config.toml
num_hidden_layers = 11
vocab_size = 8192
norm_eps = 1e-05
positions = "rope"
attn_scale = 0.177
tie_word_embeddings = false
parallel_block = true
init_std_o = 0.0434
learning_rate = 0.000543
weight_decay = 0.31
schedule = "wsd"
decay_fraction = 0.659
decay_shape = "linear"
max_seq_len = 1024
doc_mask = false
Each number is 128 + 32 x the weight over its row's rms, rounded and kept within 0 to 255. Layers, rows and columns count from 0. Numbers have three digits each. The size before them is the row's rms in percent of the matrix's.

# down: layer 8 MLP down (transposed), 768x192, rms 0.0643, rows 70-129, columns 48-95
# up: layer 8 MLP up, 768x192, rms 0.0686, rows 71-130, columns 48-95
down70 106:091168104092123130135138170110139137100167100175067124119116088107132141118146063065146196130150073129053127143118161082119102119145174154126134
up71 100:115082119087076090134139104123091133116164118110123126179170159152138105104110128144136142150130168123104118085086113164155073194134083095184119
down71 101:090178143098145095176099154055116121066132182126163102149089166101112121143118122166093180107128119152177107120174122149125116153062144161093144
up72 105:134126116145063129145134148108098111124194104131131108093170160140153122086080112123099092138150148154097117130127125102101101126111094136083110
down72 100:133081127124116118164131157164107158128130151144106179112126124104084094124219118146133137123115115129149097142085100171120172141100142151122071
up73 102:140138083162105095092180093125113116119112129116131090142175126119092160061037185133136151111080155157158176120141148172121106151146090146088075
down73 103:103161133144116154127101165107173085066157124092164101162137147126122135139196153142104108138134141071206155141110130147098111120079120147124088
up74 101:145106142110133119114129167105110128108143161149122219081126151126118197089100079166098154161088134123139147191164083133114124090099128127134091
down74 098:143112119135070098122115117059164137100121110160106129130056119094102092104145174151193139161144123136085104102107154181156112126166092109141116
up75 108:075116115111124084110150186141161126172100113101146190157163150135106093142104110145081079116111186134152092077119153153115149134151086099151117
down75 101:107083153150072099131106138151100096147146071143141109117141144141148126111151138086083151122181127181119116174136167083129068124123116117115169
up76 093:085155159149137166121163129112166121097109091163113160074134109069149074138087133134094099126146111125073159202149087167174118117142112126141129
down76 099:057139117168105100140131133131132121111113124133163104112155176136120128155104143152118074121066217185143080187171094029138117167101149095145100
up77 099:131123085077186123185113112039134078143112125127172179106135162097110142066124132128108143164128107140149085156119125122165145042133103109118100
down77 086:170166135062162108147059137166117124082154143127100170055157158157152190105134107183078106150195149171156143153131145117175203110133134141145125
up78 105:115119133056149138109158105173102166075178174172146139083141126119114176183097121137073169075149111102087131144140124121152101099093132180133144
down78 103:111077142093076162147127066151158133108209202076117147090095182106121130159169176104086167157159151154142145095118114163119166128120131181133141
up79 109:100134151130157084154158149114099138129073156148204165092098160150106065169136147110124132043162115094092117129125109111160149112151124090010104
down79 113:113192179089066111125039118152158113059090192139159110053095114099157118149181084148115081116122140159114115110116057178132189100146104128146113
up80 096:145087102131140141100116171133153143117169104159165083072079117183137126111157135147097158150161184075172202144121095093121111114098124161131129
down80 096:159159169069123188076125120075130178127048155155184154179133091114197099154117116115122126098131128153063105122116149124119128138132130133099121
up81 084:118108111144138161172105194096140108089165122053089128154156125164114137121149132111120152189075136133104177098096085162156107125122131148114144
down81 077:250147113160152096086134078160105139094095134156176097065155114095144130152120074161127092088153158091109088167123210087125170140131131096116147
up82 107:089156091162078181089154070146116143106156112118127109131173158126108111095076167126131083126074112092175141156153147157115110111142106109086147
down82 103:171089123119167095093108142148145120123120137126129165140124160144123175102141106094136080103115060091077154105119124187082121154079166110109122
up83 089:129152098155139087075105100110195107215147126122126111123133093128143101097099137089125143153141130115127137138095089146184116095101104150124090
down83 087:174133124114097150189112154159132131053159124122063171160133131117083120118149188163118150094125122127194153147143217104125121115126172172174160
up84 091:078135067120111117123106109176160096068187179073138134129114130155135132150113109087077086159143162114140108099150134117089125097162141169162160
down84 114:081160149141102165163143103118102121183096170084117149140083112170145118165143132091069083069153170108145114150113125117083135180119159122170145
up85 094:148129117106039134081110163112132140120154080074152115121092127109161103128181231131161155141131112063093120147160106125181136109108074125159121
down85 096:137136154083113135159145114120117126089103121160101110099076135166095111099122133070151111087148128133107129114086069103172094184158190166143194
up86 110:127129090107113137088138143140133192120108152183145170096169138129106145122127123115153119130134158124106160082051151092147126136068114154093116
down86 112:140134139136200119134148101083119122177109152087106128166134120103144145118147128148134051067034152084132119155136084176040154127108138183142200
up87 103:187133120088146132111152125125089193072128137160149121075123070164149128112183141162071144114122130115158127131145095115120136070113130152110101
down87 110:043140106141115137121119117103156091136135146079141157193145162090124111113078082125181083143109133151108140132150150122155126207126061103118078
up88 108:113120152141032076117161109068124174082165155166133162134121106163171107123078132148153108160157145154155187202099127103152086156074134130106103
down88 109:068097172160121131138078119118192130117129176099078092138191089109121159125084091167162199119139112124095073084122133090119115106105198156079135
up89 094:147101068115086066107098112057100097139134175125159155119121097170148095085123157169088111098143103114145101136097125148163131096137120136096113
down89 093:117173128098098167155181139116087177123160058168070117143117175158143062111102153079140133134164177062107138093122137124102114157090185115177124
up90 090:097113095184114125095131177127200112167204106191145147112152133122101155156084123107148144089111127128147112100131115122142095087069097144116124
down90 092:000105134129103145151157131116178137197139117090134141068127123121130108128150097141112102162210088063063077101145124158069120120143120154147131
up91 101:159107149088195177110181068107124101143110159129173186108101137073165125098080164143125223082197135121105211180138084135140142144159123175150104
down91 105:111169156128145111186046159114134147129145076099101099177121065181142147105171099114128126195080125161128072168161143130118133089169144127074116
up92 095:161130150092170162105164137120097190122141104154171116103123129145122114095124118165067125157128104119196121084145114126128090143135114171164116
down92 106:078169093170066149131104129143094126092154092091105171100204121096102141125092131165166116145096144131044168122156139122171123155145138145133139
up93 107:072149179089065133090124081126138164169166140118184091142147125080076170118149147132097163161072146117142121094117090159162107169089130118106135
down93 097:192155111160206171058079108162142120134091091096103121094086140117116122148100161057185069091169162079120114148142120108079183070157173158192069
up94 114:134130101098082097088141111094140161115162180155118151185102092100134122124104116102061102120130129104090162136078134075166115132120140119131106
down94 117:097134141115125146140173146177119141113089122133126072141132149120124116155141144092162145091170120129092109150128125121151150113152194146136176
up95 105:133149107102191118182090095148158133107119131175134103157167093151171121194086109193125142151167122127155160119107136141179131047121126152102141
down95 106:120128128085071156133160140164142180120110104111077142144172162102120094128108087094119179138087110099129149100162178185103096119112126110077191
up96 091:091101162091171081147121123098109125122131083198112130085151093158068171136140105114136134149103139133147138155171131170141143092135074145152152
down96 094:097134131185120166152089163153155139134102128099081117097133148120149119167125132153060130159148106163157085118049168170153160144101184136148158
up97 105:117208113070065124107117146149176128104178133161255140094091109147095151148101177145105084072150128046130163141148127120150091167190142177098155
down97 104:092139118089127072123068136087126138184154155096122110133188178126125145124188159158108163105162129143108110066089119149118147109146093142175119
up98 093:074196156123098111173129185124124139142141159059125174154196110112135119147115133130149118100139115120117084107153122157129130110128117074116075
down98 095:140077109125173223061137094130138109107116094178092121103118119153104135133125133130199130145154102153139191114097107111125090132088104132166183
up99 097:124101121107147122047085137084160136086112133140145147124139115116122160107170195136141130084119120111088117163127178145146137138164131138136101
down99 104:112074150119124138158085141161102093140149132116125109173158118111097085097117108105061136172110172138132105172115101138082125130163160097204107
up100 102:121123102127087103052153109133117158155151150092102163165152122136093145111166087138201174153130113142147112099115110180153099108174104103138148
down100 100:130177125114181115093108096108162091094124141123159111094138116127137174195124115145131170075167146116108154171130156160066152171062142113155084
up101 088:145040168112095078102136037112195181132122113137121073096102125117110146186085137087039166176183205139100230125142132178116142157119101109133164
down101 087:074135109158146161109128160165081109116144159208128108114164161148168066141188122140119151138101085160081107151168136105113181129088215149108123
up102 087:165164138105127134131201116101140104110086102175142103104177089136110178115099132119115111120091107065149175131165075122186097160144173158075159
down102 088:059109122117104172111108110154130149140077108135085148146085093103154146131121147123148092147139110159134038144100102054146126100111092140159156
up103 097:138083139153112155084210140117129090096136100084106129180139150152130121173136134160151162123110108036110158095064139128186094185109069177125137
down103 099:107083162170125151176092167159148167120103119140186122105091218080074105140095138108153072154087054141162096181081133148100129115147167129164090
up104 105:140110118123161149145168140102128171159104153170172128133135076084056116120165138175087154202070146106156122092097091125062065143112094125107078
down104 104:080082151129154201146144146167198115171135145106117122182161144115161163087137109124096098072161122121077117140085136103141139097064160096095143
up105 102:104121087152136132146132091145142134111143190125144109138174137148070152057112141123102137136095168133179090088093088078112123128120089105107119
down105 103:111100181148175149164138095110132120179142133078117149102129110124139147167135171121076148145147117094142161107109137128130120132149113169124111
up106 091:129132166118174181155096131135114110094166130073189146054129132112100176084152143100153169136135102095133154165123078162114095129173084160102102
down106 095:109099086133114140095150148116199134116158095123123083126146128127154088129088121089087145088127109112149079115151093123086155191110144164162107
up107 107:084138156178069080110190131134073185113183130115160105164161106111093093159070154098138093162145228085121133169141116105191111165131129113125116
down107 108:058046112151146223089115101162121124112105130138110147157110164069066167151206199148146083155152108148134119146095184173100160127174120100061146
up108 096:137108115156150130093084116120081090087081116118115116137158136085151084112064156135090087201135084126157118166135093145126106121180105198154108
down108 093:078134137060142147158184116099129170116101134093131127152141126142122170193175131183125175064122132169105150073081176097145131134084116101110134
up109 104:142181103106154181129114132141170097114181171096131091115130071089084117090103153144154162099112144096141155137115088137123137148124084144132171
down109 098:185100115108119182121125129105117053194136078117091137148114106088092111165100145104154139119219121132099106123152112068102114094131132113183124
up110 099:098104130168126142118161118134157093188189120162144103128164083045145119152156104105120161144070164061122126141137125079099111153122141107091141
down110 087:155164150173133110126134098105122130133119129144137140116133182105143199058156127141183100143132090166113105159144124191148047154150117118116059
up111 099:095111111061163149168094144084119228096171195134104132126090120118104132188115181166084162099181146139105121118146122137067157097122166086167116
down111 095:184116102120138114112095156092126114161124091087110060139133135140183110100139101170133115173103127110169117183104163121116073141161130177086190
up112 109:091077156100111080168067090142082110143096104161106159132095182118104157153155095130143151165132100040116126177103138106144120167105073123084151
down112 115:142143139086163146065156148154125140132120159063123151119168077164128142097155139162123179156106136172118126111080115087118110093160201132137069
up113 107:101117083080147143126119049124097130116164171193188139119112130125133201128136158125161180121103162141141142139133140147114118132120091099126150
down113 104:016187128117066133094158067132128150138095172113108174080129117145084107163102155133127094088079122160151140110104126167120102090147165159108101
up114 099:104124131160164083104139143116046137143153159176170126106143108096092139123129212174098099158102120052119096106126133120109121112097102141123133
down114 105:033141186092151093154142117129134103086117174177177145150150103133176149101149163164103095113104174128162135139123116073043149140104097115171107
up115 093:093114079080156114141100107101110158110135097176113131122168108110094133117107184167214144140127122091115100160193105160177133113135123111152119
down115 094:078105144139169087094128100157135062120121154140140140116129200160209096126132168129089144104062118160125119088098184079085135185091113131096148
up116 098:149119104104067145109187073125120204185115124171159155120088105144116126159115153159153116130174109190160226124115115088111144151147134119152137
down116 095:113168152194116224118117087137123125090153153171110163107084152157102103161188152155081102088145100101126108074075062126165133164089133142109151
up117 106:119106112107058092135206096085120139135108125151091105157150127095131112164149150102157123147078142123130186128054152118140121103139079160099141
down117 102:130102132111163138084093140113137169159149138090164114094108120130165132204162141101134167184078100086106113080125111181097153075123149000132147
up118 098:122095090125134163055143113119145104115144187082134155089097121136134133075143194219159111140117128077085103180108104136114103141119117171130121
down118 096:164129135089166083136132101142153155106146097129149076127147113148154126154132105083152125159123132126097129129143177157122162200095093115086150
up119 093:089070117111131123104166102155094137104140134174114138153157144126100150109099168134158142136102154128113163124138035128138101094166138115139092
down119 091:063138109156133104139121169124155103111136091095074121167073085120135084068148094096130139129060119153179080145162160150119106078084148081176104
up120 099:083164129098101117088124131073141125120127152155145096093131126092078129118139158111188132101102175114107125116166117119098091084130148162104129
down120 101:095089113185149076143130103174087172161129122063072155185194127164175079137106092133163102099119131136170142102131117124160132090180150133147114
up121 095:117107122111128098106173147092124149110162126100114196125122137174149148061094220169188160060133125061142171155105098138113099163135072137094089
down121 101:064155155200145093079096092122155146165104096143178084097117146146160112160131110166120133167107121124164091166135148125059136100125178105147107
up122 100:157125119100144129125049108089106130181163121089157132169230162170120115068148161154158154097100124136114086150132117052190122138167069136156102
down122 103:045135170116106145175141141141103142058129085114148152122113137143149073134093130141110164142057117164106146107123132162103159109130135068130133
up123 101:135164150087163142119134143060135132120157143133122120079142152147088166143093175146051110118123137066141112113116119163147116146112131099124135
down123 105:096186124097136122152097155157153103104097107168174160155188113140111082158106145189097170164114176151118153149106120129130060182072118106102040
up124 100:109119114120160065129113107033116167126099101102134154129135155133058117061154168101058176186170160120102121156133101142206120117134104129143134
down124 099:222121117138172094131124105181158104088187084156134122151148126105171091109136153080066131132183131121161109155170122156142146115142084243138078
up125 102:094073158132151120128083152092149145121177140153138116107221164093078142098135109086130151121143114103088125154087122155096131133139109136149108
down125 094:255102167088106147163128100173150141167114095104119124113111169136172115125111159182134161141173084121154152167136079151115098128104134085127124
up126 096:150062144174066173112123038101131119103162105114169175128126119095116128085143122195157107133157090150151147146099062148155148060162094118144099
down126 099:126153097089161063139167126127129120140124146155090108088167137127197123092175099099084116101126184137102081119123129122089160164108170181088114
up127 100:137123108194115132119157125122142150090113119119118137134099102166133075106130064062146110136128095042101100153081112111132111147115102138154107
down127 091:115112153137175105088083148086073132113111123102113184122131107128117198131160135150051168123107115134089163033088106113109173140160113097108149
up128 097:153176125122080172130140105079094088136102130113116140162187134094114099131121124136115124120142106128133113153140108103138082135058122087111116
down128 093:144078201117130111124160143133141112123179067092132132132178195195149151128117088126075152121134145152137085144126173111117159102077164122134123
up129 100:127106149077066061101100118129110160128095140183073138165159169111089193127095179154107118128151190098125120105105097072145115148176112137070083
down129 103:133136118100073171150136141158139120140119180168134133151164122181120165179129111080089103191107152133128138077143135084143129109150097157163150
up130 088:150090096137163135147160114161078123111093122042087168146065107104127135129105140124105133126099123082167104135106106176195117104137151177167115